{"d_mlp": 192, "bias": "none", "parallel_block": false, "init_std_qkv": 0.0485, "init_std_down": 0.0, "beta2": 0.98, "schedule": "wsd", "decay_fraction": 0.811, "decay_shape": "linear"}
Each number is 128 + 32 x the weight over the matrix's rms, rounded and kept within 0 to 255. Layers, rows and columns count from 0. Numbers have three digits each.

# layer 4 MLP down (transposed), 192x64, rms 0.215, rows 0-71, columns 0-63
157133124111190066088098094136121130131104182154112109090107143159114149146130097150137127091136129131109069161132165113096139106097116156097100153150149157255117144090126126178090194081156126
160152155157088065118099186108181080066194165100158206134153205121093102074205224136000140151153093090109148171116097130116090168094089104049159255178070188145061098096152083137096101130105161
051170115098172116073122124138152138137131126177141160045134123181091138120084112138158101070110091157122188240113121107130108054104203162097141111027174205119139169111137167108147158115172110
078141152087155133140157119107163179141148086152188108091173135131124124178154125144180131064148124153125166175148143163151091155128182081147131130143148083027188143134148198150192190133126139
130122137139163136165149140106094120168108099181163107176152148119085142138104166147083132103152162152133114118178153143123182148177149139109168055104075136031156098123131148087125127130160120
105144126164122087140074142127148114154124124075105089096145145126125145132064155054095192121127127156109107120196168093118132066124133091152130133111092107072124143093179123131174117123162148
110063137143068118137083091134168122137124204171148148154140130124139176125119140122124113125144105097106134140147142166058152099104137155140117156112108128175074146158108114153129165092135140
151198126134123129148109127134120134131129161116121103083123161113170090101104128087168093121113095135177149103114178132182127150102183081182138134154137147115110175117158119122105180100162103
118157115163142108106143110064077156100088077117098088146128117121168125146171137118101112109070144101173128191098109076143186125130156142121182136113118115145128126105121088123118099115112193
077148141108128162155152147108085122136115064124095182129140133174125148128151052108129116081115127117147128156148119142167106064144227162137117146104127102046160122104080152092161101144139139
123199126091169128144128142151077120101190184116105147160157106221183134078204088088169082128142175105106119119165091120110123144149125110110128110142106118137131099128090124121126185205119093
109126127143131099112153116138114126139104129122206132099164088119102138147149215157120136139125078101145081085149150101147162165144156121136134119112130055126091123148072081167165119153085157
172098127144057164171103181118132106138217130210131153121142178088138105100193124170133181106135146087118134135116125146102113094117090157119080124137139118085076096116083085121139088107103088
142138093119145112048134123118115131144117099143145150130141103145090129130124144129121173115113166171134081089118132051123179141160137114135151138138092108255083087116137106146042093126158136
128072131141129118162146132109141122174102116125072157095167102072143111130213111106100152107110117088158144108065108129127148144137105134140182155123088117155089125160092105136096056120146093
140120095153129135133145127125142085211107122155082145134126166172103117105067118170123125156110127138146120145139136160088114088114131173178164145113130132206128085076104139121105102027157169
097160158159181159118136141167158165113172103177160098128075133091168168045113154133149108121091153145136105068145148141033143180154137080156110132123088119192120041174199107162113096065123156
139051174109119168120156136111150124170128149154132128072134114143167128161157113103106119158169066163098180157079102128131118093150148103221102210132130126123104144181150111157125111066157093
120112179094137126096131101097140169147075051110145093155112192135143083098143108067123151106111098082095135167176123045158091107126113035142072058158111138124132141151134104134129116143139087
075149097124144073102142101101104185102166133194163090126101101083086193109130129127085138106173088115113132133166136154158129157124146143114078077119171106098114109153150109095167183137147103
132106156122134095182098105116111071105127152126165137149129145149154129159160150075132114134139104187139177136049094169114098168146123075187110143163099116147156131131174090107134093118109149
118127098167158134114134103126162125120116131125091137132144090129100208131107103071140111133109159164128127140145130159105148124099089141162165073099156090061135155084149126105062136168118115
179075141117160139122112135117140136071145116115096117119108178174135091190125190116137124178057109108121132148106129132123110117104141155129155191180136148184090097189116150100135122137124155
086125134126148169101158139065112159182116134135130117116178124133118126123166083122126183109139171093144119105179124153122094140112130148115117039106153122005090097151144143124109092127104112
109111090111214139085111164132139133159041110084143058116135124133133157141132204111107127140165144135171118136108112129117208095069104102125106193145105151114092155173092159109097142130125136
118189134112157079131149132203105146124143139128144136211128108145134120152124135149130067111132116104115143123165167141176162185116106133118231217084192102146153138143131135138125125082155121
151115117095139133047089171099129088074099137132173021110099110128118106154071130082094108164099117120101153136099109161145100140137076149092100166174085158099161100143158152144133124135116130
085155158160083164152124126152110155100098136133111141198116103091097187164070126155117146111128149148155113115129136136134080096118136097120159152084076111160140133099132161119096124154079112
118184124150113168160098124132110126130096169126088082120114132140156123135081148102107122107171140130161107114105128176155082135077094178118111088157146109062129119119086139117102071108061058
101171129085099120157144139117125088138123123142142180183185094195109126113155091118132090104159155089126163092127166147122135122107154117159172138095142140156178115107086119143174098129131137
164132151088165122161146119118142122092083111179135158110118116119099124172162143140141161128096089173135132133159097140123080122126120102129075084103195157151200135099119167153119135132101112
149059093130101139076115191129115154105125126131146176146144114141134081152111085133137158178135098137085122164147143145161080115189123102047082231098137133124095172143139088102150136092100104
083000158149190088130121103165154163083136149132090140160120124114049164136134113088138162146116129153171090136155154132111140129093128041147138134078142126149106101132100175137130096150144127
115110131105140130121187090084123154150108125120131124130146133181105137118055153115103141143159059138168157127104125052073093130135093125186179124105125102178124079116130078116126105126064147
088205093121123094097172148135157133186141106103142136129151107166145171161130138097101073158154158127089113160131123136072040125113156153169142071125173085124137154095145130075111092090126183
063179149096079113135089120169107103124139163132123125123166156139107136172139128120068163162124171162126162126191126119125125144183113123113139183146160133122172115076175125117135117133085139
224090095148121104140059172190126102156078086056070116113107124134151102154147137103120115085111123114128169080111092150083105083110114154158155198160081119125174138152134108163157111104165167
090141103114127122131075070188119121138136123147092141082168137126110126165100146113119142103162088132163106058102150103157151116049129062213109115108104099106114144102111104098137094084087124
136131134125204112162094170165153133150155167096174150152165116140115101147130144132145147189113110146153160099179131180126149153123113118106074126093108203173116125106059123086153145108153144
160170123116124113110089118152102116197136136203150096157130124133115139186178115182101156170117055122106135135141129086172157124104208118189141109126127121173091122155125141112132110134077145
109167121080146133118160165131121140055158165160079091166140163104170167133199135135096149158134146095143221141158120112112130181097151127109017023154082142109114115194135056100128144113145106
122173111113061172127089084037125143169080160174148151096133140108143128138165150092175185101189131130089162151131151140185133130163135160148190127105176128088111181116128208138101075142183106
126187191150116159092159112130132102125144153099115147100088135142131107089183135153119094096171138084118109071182136081175122160129128154167172146134120112114105110129154150123116117161102078
166135184121166148140112147132137140209071161129089074143172126135071121177132187100179122151105125139149141116187115126112125108127144136162127050097117139243126140106113135175125073127176097
107195080068100143120080164129150121107130101160116066129088095150185113153093108130118146094080187106145121109159125133115116098156098135118101117146055138113120082074131200091122150134085155
133136148071090106147130154161141197155132151132113105141104081141123160109155140211125073080140167107153091169138161180156115142130074100108116093164135156093099078061138094112102160118119186
161103116140136108149134091165130116186106117097063183114159103147112121122113086169140156113121172100108084101093114108114134105170099147175071149163152107188142128139149066144150114195122160
117123078105118113141098139140078135144106110150136084083134102088172199128113103164165141100180163126133112089038131138092194112161113169133089124124159078169095109113138107162119138073122114
124126126104058115137145159125153128157154151155117115154089123086146158106154166150141151110111109120140171124109116141207148099089145085087101216104168144130131152113090147188120112148128100
148192162164221194127127124136134148186120152137175148134103176150111149104133051149102134190123121179153115117054094109160150109144110115099080107061092160133190188100162192119119124160129090
158084120118095163099145122163162101103071149095142143105134140113103127072150132127114135127164061160147093155103170120131180158178138140129134146157156157152129108099098132128089158087132129
128188105083118127180145077151100149127134120184134080108126143078133152146173117158166117139126122184148129109189125105099084119066155154142068055167127122141119137125119096146142189162093124
088115108192133124086150125071128116101127160132068142115168147127140158139173131148147121135169096101130182133062134153141167073149129099109136145107167081084132171165146140136073107139206130
219054073128103156130140147121102144130123138092093104126071099183142108165142099163121104124146116168095116109084101131110127144127090137147127146116147126144113153124130112175131132141129182
163083126128141113136139110129114147081110091111124093097117094122115164156099135142120138130137212154090142129191086104151116123097115100122140007074142097085161158094131148150152108100084143
095180128148102130110119151089120162159158116185032108113096139192108118091108145164135128129084118099084190082145131129161160136141149119184099139143119100091193153112099123113138100102141146
154085115114132132095110140156172110128137125123119189166144147159118105115161160112112166146123101194127160095151124143106171118165106137117167127152112126156139162180116114150096132074092100
150121117154159122106167144131145145161135179063075181169094130149182119148162095117098113099161142108175131095154090110143163102109164092117117158148162140193112133122133123157152072082135131
146173107101084164140182119093098165048098150162100131148129154121115057112175116126129124124138174050184115106203127079170092135108134138127066121129148138098098103115137106098158112079098105
136135146126125183110145137122113126133146150100158112103101126128113138158123080075132109151110124174155138125079144105151141068113093149154132168145107113025110144098112141150134084163081150
114147091125162126104191144114166122137088129077130133145152144136117133149138118084166125117139147133171161160123085076152125126097148119119177067141178120049105147063150125107093142144101158
135170070152074140100155098141130119125099118123105127107164109104144167100112112116116119116135101097092142117099168045097130072135211168155121137087164134104130132112115125119096093137201147
117127100197154098088138159110136099144092182109072160132088130076147116122161119161148096147091115146118109124103147121118166110155133202176111139104170076152139140094105137127094125101146122
042127167109076105125130121203088116093078170152123178133117144169102118144136109128057140151135151130173142155151109161163075117132102099095169127152068115132113130132155121122116190178193140
074159142169170025148149122142150143098127051102129140126097147137152123119087139140123144127124119136147114087127104083154080169111130102102161080104143125059137116158163125125097110159110091
136131131157084137131099118107159142130109103086131152127106128123106088121122178122139160124053124074140177126112107123105127074108123113152134114104130104191124134097104065125142158119131148
091034124115094173156121123126097111119151076080109134117120088114134123132125071086126121126122164142105125076158090112181152135169123100089183223161190141092076133189109146149146164112083111
168091118171080159125118119093136151135086215140112108120090087120163181136156096184145153186125150158133172118123135147126111070121148152171097200104110105113130168124159161126062131080133129
078123138166036111122138154142193098130138131142095116132168128129142089140109187134128112140073117078121131144091090101068127122173190152092108145106105152051162167131103109157121143104152148
154103115146159097104066142080131116066122125107165174139131122116138130151133029101119119119072124132162161133125104093172185163148084150140148144115149103168090172133179167141155085069127132
145120109143159143154131066145117094181120116154107168122132092139146094092131142131088067121121075133103132071157134126126138150143123147123130163107101148099170145182159153115161117165076076
184111110090067130150192136124140139125116129120097129106111114140122167101200114163179115100138126143113123148144138146114135109111094108078069232117120148255115131130156096165117155187069147
# layer 4 MLP gate, 192x64, rms 0.237, rows 1-71, columns 0-63
062222131086141116169161090165058159129111046116170107156120087148192124121126124094098114113114145161124126151061063136121117165161089057095220135139120120058134092159144155135128175098101199
129166161122145101170100102092109144118111101115169087143138131158135155104111146110097079138136099135166100141174153133114103182107119140157213097146113085036108207113138150126079110152189152
060170096146141157112103108139134106112169089181124108167093158105109152147111118124131089049117113078133190128122108183164111173112149152083147099079130152070199171127095130073159154142142086
138188106105206130130183125152129211109103094158161047184122105122156162171166153058106123078171168159034074122150120091114107199144123180091196136168103138117178115120184088087165163130120130
126150102183163176135113150098109165134103115070093103155145157117119123142099140159114167149150091158081143096098118143093091103187140147188123114165099102147143184173148106123157184170145122
126144157119185167090122096131125141123087123085099134123136107123097122113109109091195128099113158071132094048115120113118157188139122122100135080148159109134142110097120119086149078155131104
148118114136145130125114129120172080139164107142118088130137065126155145136143109156135101155187179082110136143118065128074098160123201141145109104159149099115136161081125138153137110135092084
118118117118134213173124138128164118177170102200126164131111079116121082111138080150124166124180134129090112089097096125096130134124113107083129122162120104094136152147158057162158118104138145
065105103092104145087127139099085121132091101151126155142137151128164109114104051090182112118075107119111143175120124139177072075112185138162115129109128076133177106098060147036136153139095129
101175081169131171135169134140128103115139076140091168102129141240158115061130161142160200085128129119180149140125129113169104140079161106139156095118125136161205167117096133153150141111126104
135122178164087124142124149122047151141149129126109105134100140153075148097181153134087170112110118115138121110155184141151096155149100140122146142134121079125068155135081110126090189147111094
091137090142188089077165120170157109145115146130108138135144134161113140222134170130105125125133132180155129111071100117131114136179125121142166136103113132142114166126143167169166152149156153
140148101123097122086148131103124174140135135110171154163170082173071141197081112136140127115121109075117152155156137128131137101128123108156188070120148177131152099098110195083129201150179196
103143097142133117130144085095072107092154160157131088122208146111148116123135138116087147171096110122189082203155128130103043080131194123120135103073104103104088153116113116136155093164168133
099110137135118129163119113106129212106123130109190091127176115072143136156132188106101147135142082080110153119091094117176133170103072079070143144151105124146122171133153125134162196216134094
137103098083103107113172097098094093162109171111146150114161088143081075189150079118144120111202098125117150173127131111190122124060091116111114108138169137134140193070061128100124195191093097
135169167104145142114108145171108121177139114172207114135162089126126185133124130075092081166133129116118103131136134091147122167111162083152118149125132148091124165100128042088142084082167176
097208104138211126122132115116121105103100106083124087089103137173138127170105113114105109160168184165085111139177099163127144183119161089146149173162155179134152183114129138134124108097137112
058163113174189090165094117128114130125160141155205088137155115099141120139122175152091081107157132168095094136161154106131137144138194107074121112105106143074099132096171115132107148222141102
073187160156128074100148137194146095155090132116139128099129107182114168113103091138143185120166119097143134153128074124049103128127106153123170054092134186113139178170153171190113114159112162
079136097174131138102088125130175102129143112159125119093121150139104134122127178048087160129078130139114170134160095148095108114128132114108144111113094137118148102106162134137172167090128133
054132091136144103161117150077124137154132149157177133141191073167094129068105082145121135096153081114144146161120093190135161157147106129125094099120125101075167161079089121143147139153171096
094131077111110120130146116090133167130125056118088093132097103155102150090124117154132160069114127145096057138106130125172121196133159073089141137189179166156170053090123123086171096104075154
078215057154184136112108060087115200136096131117081062088087164166167139143116123126186138104144193157155154117116147110148104106170159135155144142131177108141119088086138067097148153100162168
132082123109128138090108115126166156169137132151125103109178102119144161122104083114158156164157155106107100182130077078125079119133211129116067111151129116124136113089090075074132124179104127
127154109155147141102045097111134167157079140099109048158053067172112209147090160182113138102126160154124115167056165153178095155113100167158103141135128228123170144080101177136081146118105158
109139174193123146108121148072089149077103184170138093214114136090099118091133114122125153145098086113108152067132132147120119115090131161105143142175109129121179119108121129116127146139155156
138208090114164141122108054107056115109142114120112144117149128159115158143099115045132146072168141128147078182051162117184129113111148133137201139094170109120161103117125117116130131145157150
134128127142066138109149117122094108126085132137131162165149089163067078159133117144163108107087116118118117152151158114136120103051106148181121124103101152138194107112080177110136149103160131
076136140130100124113093135121165116158180110129099095127111113172120133139099116098149112092134106094151209137116149138141159146108158169106150133101110152129137097138146138121159150082183166
114136157142149155125124112124161154105168056130179121172130033174118168162070131173142101175187167106157128133139116129114111164192148093120153151133187129132145153166154153168108081121120114
137221095136147140137096111164096152167089111154133145094130098210140158164108185171141139085150138135116179099144076111163150142159100148141116108129175085124125117165181115169139119101125103
130135159171109166155092113164163133159076101096094093169150096197120117141078168095151219141127136131126155052112114162160118148107128092116119103138136066116159144182083132169192118121103121
059189156134130102108140105104153110124124114153150139159095165183099131086072140141080106126108164109127154121177110156180064143128108164137142125088154154144183139139081128126141113112124134
060198117143113136122161094115069159123064121162156136152107169133129174124116091168127125100098115149125111081133122099157123152113129161048151099107158143142207125089136134131154142129134124
147164116158095100174075150078091118138123131144141146105080141193111117123033129096122161066161120070164062123109121120155082122084135156066136039134116123100045150111112107110149149161153112
120183054163159145114147154090047148142162095107155125136146142133105087164073072113169115085090088107136092138151141069136111170112140121150154126133153089111186064146166112103157192111088186
079190148156152134142134071104159121126070131209206072209154086167130194060064115186144132109191157130150134106129142090162114147199116137120191103167169111097155149132198176144086206152137138
152116092165101176132188106062156105072114142107075159088124131134106098135050183116142178136163096149081119131131179136111115153118111152113125108128128102115094155088051128108126119158090142
101132118123163158125179140072114155116108125162107126067107142191120055114079104112172152108137064113060122063137163077135054113055159115143178138143163153120123172116096149084050149162093138
142131115169138131124156146152110184071110061089189085120103133146123164156117107182107055119091167138127096133092140091138113133107157112068105086084067129111159139118118097182137131157163140
104130149136098161141111147107148171132125072125125156106141179120103116117131145131115172117131050130127159109117161097144113100099148163127101111092136122152177092109126123115125131134184126
063236133136138114150120072038088140042115144180181091138138162098193131082081137178106085158151092118064113148107153130165113094066104111108149104092130148111150119120157153121096122117118121
060159059147192241104143091094163173068116124128117099099109112125123086145084128119226154110113128155121150174125129116129087118176155129161118086082111161140188061101135213135126129107146142
099186156129189092147203109143125128118169099131157130113174073212135123181111135107119062152073156102150136130090158108140133186104137066131150074137104149155105040058202122124097133149051106
136186091150126131127158135087155141083154173138182137144138094130142153103157183096093119113092092126141153164156132176148109165118138154103101152064148182108142127116097160135108157070120148
015188145132105145132170120065120124104071123105132090147107134173129156102092097114121121139101153096094082120118111115180151188129132084161126122103153140109163044148120159126097110172123097
112118127083138147120096093123123092159085118087118125142129106124187141175151092129086142143179160158108106146090110132117072092179110143142130168146104071146084109158139104089161148123132181
163123125169131085119172118142154106183116120165106097128093145195095140124086137130112176090146157120098101099143098182154057101152151161116134065105103200129193121158126210119139173104160191
127178089151170178133163162165112136114101100097126070085132137165075104121122120087095107176147152139124126125164120110149121169117163158139164127109150126117110132167100105084087117089115149
122109130130176095110093121122094134128142142172149162066135114099121127125123113104201146093149124104064120171137096154138149117102146123132142105123179122117114162124109096101072194191100121
131107126081118133160148120137129151087121177173128072092145116049114124157109090168191139141148101101091112154119161115128102152076148095081129121140178110121125121092125116095135141138049103
074142165138123136091127083162167126120130114179140149158139157098109099051109162130129142107062129101156142164129118111145111108149194148115114125170120116121159090096142147096161153126183091
155139085120188115138061111113139139156154156167117073143165037170152187175147122141133112094221094085139078081110123100095128133132132138077139139102133161103143112168112120166150113135134149
033157112121142163124111113138080162125147100114149088113128090139115119103077166142147122103153106161122104122119113150130175162127133155106135125094145140139167123142137188147153112073119199
162101124109178115135105145117109110111093146146112151167195136164118136104129128075072137123165160182087118126144072128131130128123153152140148131128101115127100146148101147124087147165116080
120124118122129081130158136136150143134196161187113108100066122139104132123102171150141146131090123077106135146158087121151082104093189133125168073098145148125135186136069160140132162129097132
081106156120072157209162074143100164102163124152076083199149145122095105142086108090176165148143167151138134117125130133166050110116157128113126092154109164137176109146101171089168198167154128
133163131100151114124160131127152147129134131125173134174142167103150163144136154123140122162065078095139132144175132153105117139120137185105143139120107104103125172146156097083132114145092064
124150139091082172113148059152143084157098116146104123128181078160103169103103120179134162144172161123088132169159193147145097162076187101125136104125217164113142094123114167155132106202171121
089169116106115068115153065098111116057107095190170125182128074176111173157130162093105079124153124101161118141150156160129120191152062135127160127147122090122129112174180150153134126118149116
126144101163132136125124105135154150081133084133143111113116064125104107174135148116110165082116148082137152127068065168117115108128075116072120108137098121122107102141192107177125137165155115
058134129132121109105158096173130091114091145106150164164136138133107099153134113127079122162131152111151117167128126167171106115117111095127111122177046119144116153137187117151140172184151125
087174162174163105123098093129152178117097074128183132166115139124103144084111158150153090145137110134120078082139164090192127174132093151121127071126115144088162147163138161098121076132163094
093122070088145140117122108153144129139136192167106073103119163147173136128120107124079093151157167172141097150113119114174094151152146125103138161145132163170120141117165177095086097127072127
134195142154151149151180110066090170127051139198163109161162129110145141121116156115116120125133146165144105070142188088127152178121097122181127132099079101129161138111113139116145104077178150
111145069127083186137103079110141096183138117076079116111151077208104105152097132123159173121163122137118150167076108086158079099156096137117199138120113167107120135121140148106147133065109141
157118093061138134133105119099068153137146151129100111122135135118153157164137093102162105124215155154100101123147148166172143148069076124175139130206142129126106080111093123106147177134094151
101112187130084121161091111172144112156146141138127139159144133140110158107109032151164119138068174140118128118134062081113044132106203128120155091158118124134130121112130142125102123170187114
096140162124077129124120123110128193144115131138166091129112132126100141192116138130130173142153178149158128143136148126154095137128122123108101125168158102147122081099090197089087128126159134
114255143124130152150150081106064230121091098159212065173160150154100123181044117135088080090134136102089044168092185144105115152146131212109153166081094170139138090152133114101119183132144118
# layer 4 MLP up, 192x64, rms 0.216, rows 1-71, columns 0-63
126194146181055124135093165160104056071145117101206158190078078142127147061153172118000101174127127107145103218095106172167120176086124085124162157149100163137060128178219144169085119084147112
045131031109161099109130116145153095136129138220150162131140122129158039099105116135148112069126113137084162193117129117130113053090193159077070150055162179139167127090094155147121152092055135
097123124109182104145169101145154221124063110133167106086150072104164088146121146133166180123119112167110142128138142112071119073154151092135115090124091114137130121140176179136117204123152202
081137176139136141165115082131110143107130104103103155092151118125140145120106137139147115136182081129196167144121169197122105107124128081117079084077123131106128124121072117132084144118089127
126155121114142083173177114138106147146137162145104107132129105103143096120098058139141167202147141127104078134183170155157073166163141072103109100147147134095120047151151106106143130132125159
133127128097159157115146114087176132144114096096100194121104116124100152078131115140140123102130132130118170041087078158132143157102087153097081145115142119148152142168140126150113055121137079
128123141173102087122190122180140125160104127116147134148185154172146157144123155104120093135132100111152120127088180078081119124126123106135120158126091162148074123148188051111091128073159146
127115157143124139169115139088162137153121200128129127067142160155152091085114127101136165162114096114160167173159124089167116117128130176102082135086118147175127168123119149146129139141185127
119178128085138143160155092078142142116079156191137138161118120138088130064131111140176095154174119135157079106139133137116166155113092154161162054172144116080085146148131081078111146114129103
145169167095128100101129151111168066118106169123155145087086166124151188089087120146145114182112139139102162133120160091113121101140119099111128083093103112147083168178074161121175193049137078
120146124137078145158111091143106095088205102151095110111110130148127170100119114195105125130158164111100077169144147155114114131092148169109157072164143151082138126121124141158058091120136108
103073105109085180120180112124139154146125144160106151084124148078181064182202138097090155141112083151139125087120118144119138151184107118156120131156139122152147125125122081147097146115070070
155159164148111127104112121219127126156125109153094105189139118132128128125158126112095147088065162113145096143143113122101166089123100126154148131151135153139104101164143124030132111146137211
138142155159131162177154123116084130148117098126134163134166172130121112141206097066069146161094104149158142138160150077173146107168126129140127120148143077105091156119133060108170122151130097
140065142119071099093081126124150174122122184101157155139171093105136170181168190068083142151167076075142175134092110131161125140125120093078078165143086113179108166182110100139121138184096063
200046142114124136070123138118198117142143152125109121128141120050135128179215117101103172132094114157104167102159113103109185089173093128112073254155133105236086133122157096095093119118129089
155118117063140159109134109150179100177165112145142105070159052158139128093112117116097148143196136110132113157127099158075111146126129116182063122122102111119125110164184096102165046113096159
086100140140096198109152140119151140094167127163124167138129129162122119111131151122142190172125069140081162089125151142098153088087080126075147116133077118145154096105183075076209150201173136
122140133112098144178137145133119183087101081189134131177082160125172134107103153114142167061075126124192143099137117125173117151152124149047175145129151099099156132149159148122179172102125148
165152144143177129171128110143128102118065092137167130162127121123149182171182118127189122151107192098123110157111130146088101151171144131101128123143063132131112157098127103141067074154118173
152116145113127135117154095116136154099179146068180153114116139114166172130147108159119065126154174070186166086145134142108148134104177121118116141088103152139109131153135068141084116117179115
101118094150160101172091171047137151148102160154154153106141080124128189054122090144139129120160097110151172120161108196128183126168100125180098107086105067125118141071116121159112121148127103
114128179085087159134105116168125127096090185127176100150155116144142107178128117076131115158101093176183124114107124141124121111124111139119115094075050118082112183142104151109093130145174095
113160140143110062193153102141112116139149109132136128182173156137169127175166125194167099122121111152073150091151113132118118153212074085142123105084109100128142121071137127145221130113084164
149080150138091205105147116087153081114151139150065140121131134094145180137168094099157196136213132120096168132142148081049095096121146126156121113170103133170158128134180101090101103160147132
158124186137115132159154061126195065109153148102152185192173112099091114127116119158079190132130139140137117140080109069110048095163133101109119085055118131106127182137144151157170110135113125
127147110125095114139154160154113093160173113155089159148120173138102109085095109121108141104127100139116120136092110155136146120132093099113128121176151141086135074226123118093180169097136140
160101138083060142159144132131126131164116130099088097139099120141127077110133112133132113155084119170132108132117118124175079145127134125134108100149211148109083096077096145143088050102073087
111145112086106090145151149097113132171145091120119113146084140164128128104099116140143104141144115161123096097106068139161146160137087054062134129095150100106138129109132158108083125138148155
120115147120113135186137076121137186108109121121106114100135135129130058108140088132119129091119141148092091143097138170211131164184118136130152132134097122122130152114179088118104146167133132
107096157127123071127086128088183086098206104123124163125098103119178130147105118111137144138141088099089175171146128093113126059110146125138125110136173113122090190193096128123084136174114106
102067153156161104113149122125097174134111120143106092133105139151037094134151121205124172099109110168091104108106101080175134145119118074175124144127147179153099104112127142151129094159207125
125124133080144150183132065088119204094148098104169109091131101094167110163149092081092137112142136159136081092101121126152112155122161154154140137123170123150137039099117107085134121073125174
156134100114115188109157131111179089110089150109132160118148109169168136138148094106114106178202077119175082144084130144093082154170145073106120125090083137160113127108124156127083186122143099
126128194119175120087141107160132078111117137134101158148084099102122118146108113108090161136207125144160094210068139150152109138143099115115122106184081137132112152143152154114121112089185112
190139137140107116160073131164112133199112099093080153141098092159083118193075122098143152088143153062124112095115093186074112065104096120152135094108118123162128091172175104169182122119184171
124086152146097087113102123191121130172044115109085151135141121128103055132140125130154115110104127139102122162115091169165113115126185092152117085118140152103157158050083104133155084206151104
114094145151111064095210108099189127145109137137131099141118087162114128110133178131170132101124050095168151145111152081131132102126150107132173067116138103113122135128109221149135138096133136
087143123152121145083139099149105121074112139137116156124113089200077061144130119128093179187123136123118092116143106162176063144155123166099144137098108145164115111176076133140170145085126069
111150203161112131082099100115209093087160172135194119114130113093131157082107172134184168218081082086163141143124089118180111124141154092103140154134102111131123169118084137129103106149109038
140144096062107046164109093066125152083148146157167124123169074111144130113120152130181157112117074131105206086141179140129098139113110148117075129087121147162135070128052165130112118066098087
144088077112160047120112126148188102132076102118114099141124097133122128149119075136149158148126142127161149136108108135058112139114142124097104111058093167134172156170159149149099097137117126
106163126158107078146144100065122144069124184130124127104097162095169092114132159099171081175047129119120164053085135111098161130088136113143144102099127130153151165115063129135100140124144106
143163151106129094150118128205120116216141122185147127137152152146108180119131119076098127172139088155147076147160082091124101120110149103113082109176185122115103146214127095110109123056084139
093142114128149183128120147126066168121104099072107132110083179108118115115136117178121127120146105066184050078207112158145193136136092133141184136136126050122152117167158127112184111068133148
152105113131129124072135112154121058117159143136084152113139101148136161145138138133067120168130115099118103103139071150134120133160134161154082208165143115203110148129133062159111125096145115
163162137107156141129158138069144119153116098132106069113116123134162160105148172092159115134139182132106093183149093091086177105175102107140122145123154099122184070189104151088128051145124110
133110098115151148107143129124148097125107165120094126148128128153137147184181111099113128163190163151083090142120113140078134120170122099170115134177034040172060138105142106085138129146128157
052106062125113082129181144180174123070163165097147091101117097140155110097098176149099087121125147120077166108128120162079122143160122193093172110144149182127100139148179163114174076108184175
113138088114121156132149210145118076152157140098089110106149098173103160089150122105055128159174149160140138167184157095127095146116150168109133151137152068092111147159081173113142090123101149
115132120122135112117127180077148145206105122105128107079138184154144086165067162077126138134050163125155174129130112115143083127109129156151143105136082152084126132120115131107153154114165085
201147091122102124109115158168149111107080101184115164131055129124121146111123116153108101161086150121065136156155184098095118150100122206124131099121134141154176134111109127134102172208072137
150104157168109122079098161128179109154164116103115138127150124062124120139143133110139107113088115110159160124133107072126129093131143145095100155126155157187157101077110170161154152095120138
124134161156135086178151150136069109083094109125134153094087155113106100122072164151128172130101158149163122160118139169169141116108117131125119115092201097105096100093127172153132099153125137
155116204165115141102120176099124162162061100141137166169116127088119175064137102080175158132106085144158137116103138100152141125128160165174142154125127140088153110108095113062082118145092056
132110123115159167140127095121093122124153124097109147194197113154144127050133148165085127128158152157119110152131083176114156136100181098083138152085180126116101155139138100154118085139116110
131125104092147101104131139170150142170104163146055134123062110134100076115095083167157121120158093137154068127164115138138133118119108138132174097110232131156112133141115142147069126145100146
162072124102114090052072124083127108105100085109166149143170119102124202071123119164089108154117124096113100124104161168173158179044139104146155134137184119106110137116077134175137060098113112
148118155136164175097103140060145076174150083086088126080106119150145123153138087140150100097131150150121133097099132165138149115125147108125133145083114069127128146114160137138062109095127170
099140131147128113108096157185126183107164122157144126054085152151139082179122104154134127135163076131149148128105101080125139135149120175127158099092099147163163176090078139152095167088066120
114114094082145136118120098128166121078165162153147169151157138096151163117130138114127061135164135168084055122111155098116110116100185103092086152069097150131153116136101060101104105156173106
170103117161109116075137158112179112085154126086104116098153084122148129156153100117123127095095162120142160174115097177083165107127102119086113147135083106139105115101156078173080129169149113
096179134132140139156095107098065137126132087135152091089096134156113130115072094139183135101111114125128107131103137161124086152080123146159171025163124122000129132146110145166140145113097133
103135143089144164130157140131140170110104127119134055161112124131137118208126162153034145124093138127124110143060069112132126099150155084140156163123101147136079161113156097187165121180132155
092079111075141162067155144195135156136143175155131142116116138110118118148164116153121125130173145173102098153105122096152113165132120082094099155169130177164121116142108120098133077129084091
095103103156143140123122136160087158168122097087098077079127145145159067156116084094119211051166127148086119134107137157203113140096095144077146130166164143139123086140143125062124102123125112
152109089139093149169135105104143097154110164051112156166138120135155091158125119138124161179157120149106100194073121113109054096110085129168116127101096175127115100100120095120100036105080144
114114093089157106087147156118186155133136118172184100124089138108148143145185136135106123137139080102165156120120144082122188145123113075089096178139116146222105139102134153155108125124119137
154116137121109070116146148196144057127141160115091168154118129183192163134112103132148091203078138138105142121095063089109119128077147138152151139083093145130145145166123139169086089161119109
099115165092090100117150140135138129079078165100113100120126165147079154155139106112156244108087124152140105166151138101093124122110118118152137112192159087133088102101127107139119104112179133
149119104169143160146114153088053130154201136167152152166189126141133129134058110136081115074142135073142113107183169106076176118120117199152187109073124111139132147162079079178146151081200128